python train.py --n_layer=8 --d_mlp=512 --positions="learned" --init="normal" --optimizer="soap_variant" --weight_decay=0.055 --schedule="wsd" --decay_fraction=0.561 --train_tokens=208200000 --steps=3177
Each number is 500 + 25 x the weight over its row's rms, rounded and kept within 0 to 999. Layers, rows and columns count from 0. Numbers have three digits each. The size before them is the row's rms in percent of the matrix's.

# q: layer 5 attention query, 192x192, rms 0.133, rows 58-63,122-127,185-191, columns 0-191
# k: layer 5 attention key, 64x192, rms 0.162, rows 57-63, columns 0-191
# v: layer 5 attention value, 64x192, rms 0.16, rows 0-1, columns 0-191
# o: layer 5 attention output (transposed), 192x192, rms 0.136, rows 0-1,64-65,128, columns 0-191
q185 095:525513492483503465482503469524497550478490527528460528468479493499518461469482504542489512511491490481505486506492482524536486463490458559485478523505509477503474505484488493473455492517472519466487471461512510540472520529511507484502488531533532537531529472455510495481530476470552459504481496468529549462527481479504523503519522549483487476502522434532519454511505493515540491467482513555462489467462496502488515515511494538520522495467498523477518537484520486494529492488505498465468507523486522450519504522539505494461498509517488525520497482497473434482510512485461475489
k57 101:469490495505548515487481504520503456501492467493489526440464527501522494489495532508474499517527511521527479524514517519481462444498475542492519554500496506475528529505479486490487503527467489500473511474501527478556517559461489453491522514513536463480519461486530452527483507506518505492512499521546505502552473481554508467496515521490508489513501492514507495505502478545522528508504495519473440511449516531491559526501518497477534506494525523531528511509489517507508469531533506541522513544493487441491488497474500497469478455539498539506513530507478479475514507491486533539
q58 101:502466493491501468498507513493490547468509518516497534488478511444523528531491531505517516475498488512522483557500512466498550519487505476507515497491489454553506497510440492518519463502525468505489525502461513482501488497503533470490536536505522491493540535481474527498487472465476503521511498543563513471509492471501470491458509510572511501503486531536503491500470514522537507504551524487526479441474539476488517463517516487480496452510490502476549456506496485486517466508487481487515501498467545493506483575470476505515524504501502477489506490462481535534536514482500469471
q122 105:483501517472459477476518505494484500476488483472524492514487510486530542543456507545518517485507482457552504514455482469464509516490503479513523495540534448506497521519446470495509502536488446500509512534497498482518496483467517509483507540460491517512520539491462495531492512477465472542461527549499507494484540525503463515475467535534479482508496531467525480518483483517554485485494511466490447466450518506479495487505501489484493485510510497487516477495537492529510482511493493482544508518496490480501537576486454514533526488502475464513524464491483513518520519450500526537
q186 100:467509516468483479475536499497477524487481500468501505509489521453544542551449519542515515471486468474542479511468483471494531514493490485510507499520512451484498510529456476487493485528497464494490499521496512504504499483477533509492529537471499503529537527512464497509479477473481460548458529520495521495489513519488472511475469520537445494494494520454531468515490483535538479477505527471467449463455514498485512470522503480482514484508494482468524458501551500527503485503516499486535494527493509497506519548502446527532527480477475454504546479505471513517521519431506508511
k58 113:476475514449503519500517459501501486485518528463492481546526517506530520491502517496484498504472475487513505551497528474512497468500526487474522512512505526446474545507522477484517487480472496510512483485548494499489549453477486472524505493506509516485466518457511494502477486469498533508522529524505516443510488491466494497429485469518524480491472503474534521513491530494538475515506499502477489494470566489522512507520493460512530499531501526528500488514528518491467482500468488519525531520483476467566505550498398498489470492491503450490507482529484505484503540459515508462
q59 107:509563493500463502512518536476525527540529518479566506494471471531497475514488511478443496487486523524467535501452523489493507539517515495508475485456521508502476507440484512512475529512512536496522483529518451492480507490504480505482496490490502506518471506500479478512524502483486489528496478520503509538486497512500478469517498518520514452458546474452498497501476510543532510529530476536507494560499474530515579450531534492519513468509489524469483532500522481496487544472521491527486528458506492474488523497499486523486537532523446465500507496520489498464531514494516519540
q123 095:460528511474505472511478503505479533509515504437470503477475475507496444494540520498501528452506524493437508483478522538528490508511485484500444534446509510491495521473502533500519514532488537467473503529509448482497487469483508475493455503475495553521441528525549496496488464487483513501495484515528475525469500506518501470532509495543523496471509478477515497489457504520544509515502537555465515513459490513496549450504486497478471515505503515461552491514516533497494520489474525526527466479506486506506510491525507556506499493531469466472494510517500512466510504527500536476
q187 083:491523501464491512496491514492468542540490476470527527490478467520495439485507511511491540473509548492459515486496512503514468511530490475468524510435505494514475508467478533504499491511462518466499509524503464486468496469478495496494434517510497543517467533519550488479497480511486507515486452531493506520455514521513517493519518516518527491449503485472514515484456527530575526530516531544480513520470482529514571453498489486464497504506497522439526507515511500455472514472485511535519484464488508511473527489522503545505539509533469479498487502512509473502527502504511523490
k59 090:488536514517498536476468537535499522517531498490493505490498470496511500538538481538527534452522532482458543489455471480545470486450500488513466539480520505522461538514451477488523506535485438496506450496540511484464522482479522493500497510550498474486514553509526530473488512517497489507483468503477467518476523521481506499511519514492521500487532473506513481504483518512503490516511519491515526523538494486525531500482504466487474535465506496517497505450533478498505519439486496544466514472499471533505487511438489531486507480518521462490479497487519491480541516511465487568
q60 104:495525531483507483502500503569512508506528527507556519505516476545495527524515483533512508507508470512489510460485550529504489502494508494472493524496512445450507489492452513469485487475480508513531522506491527481497513479496503499491510476515474509452494469518434481526525488506503463534515497526532492503487529512496465483499481504454510508495501473515507500472463484533537487513525504535535463573452543467508524463588511525498474500520518503519479470505488480481464538506505500484516532458498528505465527506524459484521510553508496499534495477546492504531519514500488525529
q124 091:522514466486537487528515491526463511520490550497526515531482501502499485498501498537506533465513508490508492470504538502490552472531524506505515531530509443482504474500484486465490494482490486524534505563475517512476491519537518459501513505423517482461485485494479490511525472536485481511509499542496506472528489514503455496498519512470468484463508500486516466502502506498534488530441523527513464503438481448536493526497501500517494499520487445495498510462496454449495519482500478509473525504457518465485459491521457455496486538544514485503488521507506534539494461486469476532
q188 084:524514506466530487517505516519456515512509532505528488515511501528466501501503501516508495502485509500531517486491539507477521480517518509504500536529481444467533484494468491473506508482455480522533526531487510513483500538520502446527483481448525510432467466518469514523541460533494461530512505520505510488506514506487440485471493487469495521468502492499523478499484486520543484531473527535498460524406489468526509496489482493520498499531460449498529506465503469469500509500518463499485539491465528473497474529498479457502506524552495465527471504496489534519511476501458509543
k60 100:509544521468476514513514516483500493473503524461470514479530541521468535529519494475499486495489491470528511533520515540517521473508473476557517526485439457469456520455499538495546513500497550460499486495493518495475502500478495442509522487488488489457453473481470446494527491492516471513532492512481477483514443491485484468488475497512480524507504490486517518475533514501505529511473516508499488478481539472510458518503529504481491486534485493496492509519531495468512525456458482496511449492510520461472519532513434496498521516484514517508464476492544565530525507492484493536
q61 104:491510520521485494490515491503466497477454490473464544501543469554489503505480467480484529478473496491520511522440498498489506510502485521531479496489498488509509549456496485550472514490501515521507520511490527490540464481467487573492514510498487511487529479506469521519551503507533480530486527499515511478517483521499520475506505514508516521494500503567470490505512495487485489479492537505508478464515540515489477526522501544546521498513489527516497527496474482530496458541497486504512481516578491485544467552483519495454475462532469496538503444516471455485479554492512520534
q125 090:486472523508499527463533485526491551482493513535492469486496509513524517499471522478539465495439527499547484484480479448487505493494459509521476500511491528519462525485547453515494494502481493530503496516465501499482482461490527544518510494561499532486504514481467509502551475487529455489508478497536468525515464524501512443500488482483529478539538551515462491471458533530458482455496505511468505490541490490494494504485468520554515475481508506505486535531530477548552483529493513505493513502557502507501472521492485522505513478511479539508516494531478462509485518507520487512
q189 085:479497511506497514475516474501493549455477506496513474486459501519519513516476502486524473499452507493529501506480488450458485507508465521520480470508528526505471555486549447502517488519491496530508502535463530496484445455509518534525542494549480525527498502499484498546544496490521487489531527510519454487500467489489516471507488459505513463525557552532453479486454522535479493502500510534471500486511495491486489532520439496564504489498527496490479533548534453523540483509479526506501492479544490506498468492489497529473493474517502534507501503485487502531498490482508493538
k61 081:457497533478529468510532492514479508526501486488492526534471498489458470494466507482515479501527490454508438504529509489489465515522474483481532513499501487469478539486503491521494477463520486523477509505519500501528497494481514495519563494544509500463497483478492496508503515513510488484471475520527529484503509567522493525502503511569520479497490515542517483501476491511501486521467495465511468510486495541476502530504517530533488479484505557475481455478513513504482461448489567537482523497570538516535499555502498488484489474531499542546496536470478512564483500499510500526
q62 107:483498490499486533513491500568519510550526504503528461486495480529473462493506509504413540493534446450488500493526514504499553534524484482528500523468520516491510518469519463516535510532499530487561464513512528490474502483532503525484500464485501503494512532496509511514504462501506497460461493498494480546457507495477466511478499521486475541492500482515522479501436499535502477518525500532511507529479497430495481501488481503549513431497523471521475448516505535533480518469465493524503504489449495466504503520483502505473506525534499513503494524505479518481499497485527491498
q126 096:516514491515473525488475472595505480549474522505560460509510487509489497540507503519422471526459460439510524546491519516487508510486511479509505494502518497489518499543494458537503507505508535513528496525475482504495469502509484551499529478478502504499466512500517502543503500466520466512497545498495485535497498493493456510483493528488465510503509484484491497479465515521518521487538529532481505551491469485498491502484475480549506433509487474507511481521547521511454456502527513508458512503490505483504487501496511487500510536531494483477486502467508497466487551474545502550
q190 094:510496490471448518488449467588489489542492501532558473539496506516483480546514480529441480522470466442501522544515491503492516507509510474487506506497513510519504484547488462520498485504520525517531510516501489502509480496525494529491532491471497488495488534489496510518488508455508468519460548495516474531486487510499462512478487543479467526510519480491493484507475504513499531484543508538472495533493464471492484522476482472536506439516488459542500484527562512508483469515507496510463522531471521477491476493510492489480501520538500506493486507464519527467478529477538480551
k62 095:469464463484506512497457435499490485516481554482543490530488452505535489461505508509440455514511482491552527482544514498460473516511489486447481508485535531502479473492501465478475518493540549498500474497487529479502497515499493539491472492498511457488492501528502488498467501474484488484531492540508495514551498480487529521475456475512498517529486475493528493495492484509499524513507475507497506488461489477529419486494500455539529492500526491480507439524515550479498458467512481488463504492527514471490545496487532514532508534525470488498466502532515475484500530472509498487
q63 129:478521475494504491490477552449499515519491515491497492480489469457515504522513485500524487535464503520544441511499513449533502527531503553464493531522519500535502483484482521495514494500518472461490510512483471508560505478494501486528513514466486502538497521460520499490463431503528528489468495523491494500503504504501539481510525454541505512523526487503469481487520459519484469470480511497504491515545477560483492497476484505524499508534486519529495508498480469493516502475463475526508519480473473479458511493516513498524497516538460487472460525445482496406540493538511472491
q127 098:479523503506465504499465503495477502482529502494519515507519517533520521492455509531491505492461501539527480551504528528527506522528507485438522510544513492571477507512486478525485483516522488490521505518468468492509514461452531494498539470464538496558512552480467490486497466495498498435537491518472489504494523554496528507519534467494503527525493515521515522428491470498476511480491492492457529538511469485503494531503497515499513483499522534479522520532506508522479470463495498518561476519489526487483536511492503522496487464502490510489467498454515454517548491515473467532
q191 099:458506511486467474524480510519499514465549509498504483498501507523518510493474518493492514478502519541518454533484534529544524545490493496445496521526518487548481528491490481516494477515518472475538506536472459493528503439459514505514543465442509513551500541482489482510511437495515493456509517487501492496472512553480520489517510463528490500540511492515518507464497469521468498463479473491453516553501459505493482524502501509511513492496529539506517523517507494528486465471500481511571470506524528487470520503474511527500495477497474531488460488480499454464534498527492478530
k63 105:529495471462496450493538503499538550500509488475501458486514525469506525444468474507509484510486516491497461526554546500525455524534537471473492513527531503489516534480482510498485498509543507484536493512465499551487526505536544525528527488457535485504460501486481475473461474521524516522479553518472537496512473565497515503509501476480506475467532481532498481488484501511507474510467473508480528526517483516447514517476481504465529495524521533549504527504499529523479495504524470541490525498535505512490533528508515515541508470488510541506505524468511497516510510517484455521
v0 102:519504524540535496516497524518540476502502470476498513519499485452486507492489523507485484447552504442550490513525444458509502484485518484516515539514523472488480515532461525487485547472541533487505495501467536520519534546490489491506505493530496469459502479482469532492492517524509524500472478493496530496508494504493559513444501474499479495480494540520528501514541525513503473478473505509507450494449484535454526499497502515444515527498527499497493488488508506497468488507451517490476480479478503487479486501471504498494551519482525436500523550477526447477466528474527510494
o0 083:492523472500479508504489479459490497537512520483501487486508520548518462474532472473535446527485484508503500455490475492491518519518542497507481488455464514474503505505479513482450501507493525472471517484491474477530502532517487516509537508505496489488510503514500487550498497522506516519529510479488478546473525516508524485518458546524485560505493471482503503487445502476496472542519498523507471513545485531545534494495501512488501488544515533475443526492498469483508498558508461519519536496482488518507478500516524526507482426516508471501537502455488506497567563496505496559
o64 096:522476506457440483525504517456499521493487478513530521461453520511465496477524544513528507531494492517442499475484494497516493482518513518527470497478520540495500526506514480539486482507518496512491492492508517507482510461560511490496496475493528505467471464507480481467479480476522528506541495496499550531496491518510505476534531453545516484491496519512480503516490488492524466462479480478485584474496510460498526487536492550474481478487506500527507482568491517520498501521501492523499529500536531532533479450465528506452477510472498548510453514518540505523464524515497467493
o128 116:495490501475450463518500506488514527491498478495475476504545484513471522507492512480529502505491487509486513506530528493434528507544506550480520524472535513493510518505487504489465465514484532489535531519532479472489531532485459525491522496465471504481490498527523483460487489493521518533532539487496481523488512528495508490522533468535478504538508501475489493521490504524434504457530477535534534494484508479520539474524453493529508509498500554505517502497458484490516555524528550505488518532554517538514496463492484541464513516497544528515460462483481567493519521514479495525
v1 100:563533477515469532489451429516483467493486457477497521506486530469498508476514541501492521511480511488515514531509501502497485500481486489481518477496491471510533495473498518504519538453539489448460521516526517520467444490529529487492496561513535528441502509515488494483527540487530468476526535536524502486510513490506493518487518510508463510515520502523484505491443454446472477517537511515499507491482512519524514506504474500488497475526516519528493512449469472481531471520518507531503547532478474540470535481503482499463464466471458476483494478504488517511501502480516478544
o1 082:490518518517556485506524514468523533490520541528517517465567496529504536458559483468531525522485482530521505475480491516499512531495539436526528502492515513516506518495517458494499467518547497540513434502495524486424494497452528537510442496507510491512509536481442480515462468500475487502488470493476458529494534476492480502528476484500504494496456497549521509518465515503470518483505504512523485541516472532500451507472516531502479502475484491504463533497528514537502503479506513520515485474516509502499515503507503474520528494522528485503502494523506522489506456498499495448
o65 098:447496469464554492441516485481468481495503492513527492470484502509489512470494495484482526488508438481462488465476515530498504491543512528516489490513495545488492509433514523506544499482497488483480517460522484462496523536524509521509471477485491521512521490503517500514557517513483501475502532526489477548475465520490500459499517509502484514476497495464507559490521523559495492505507492497519488525550538485495500474473503503494498528501546509491533504448493502505470540509482487444506499495546526488475432518488485505525557504544534464484530501466474496494514517533509508540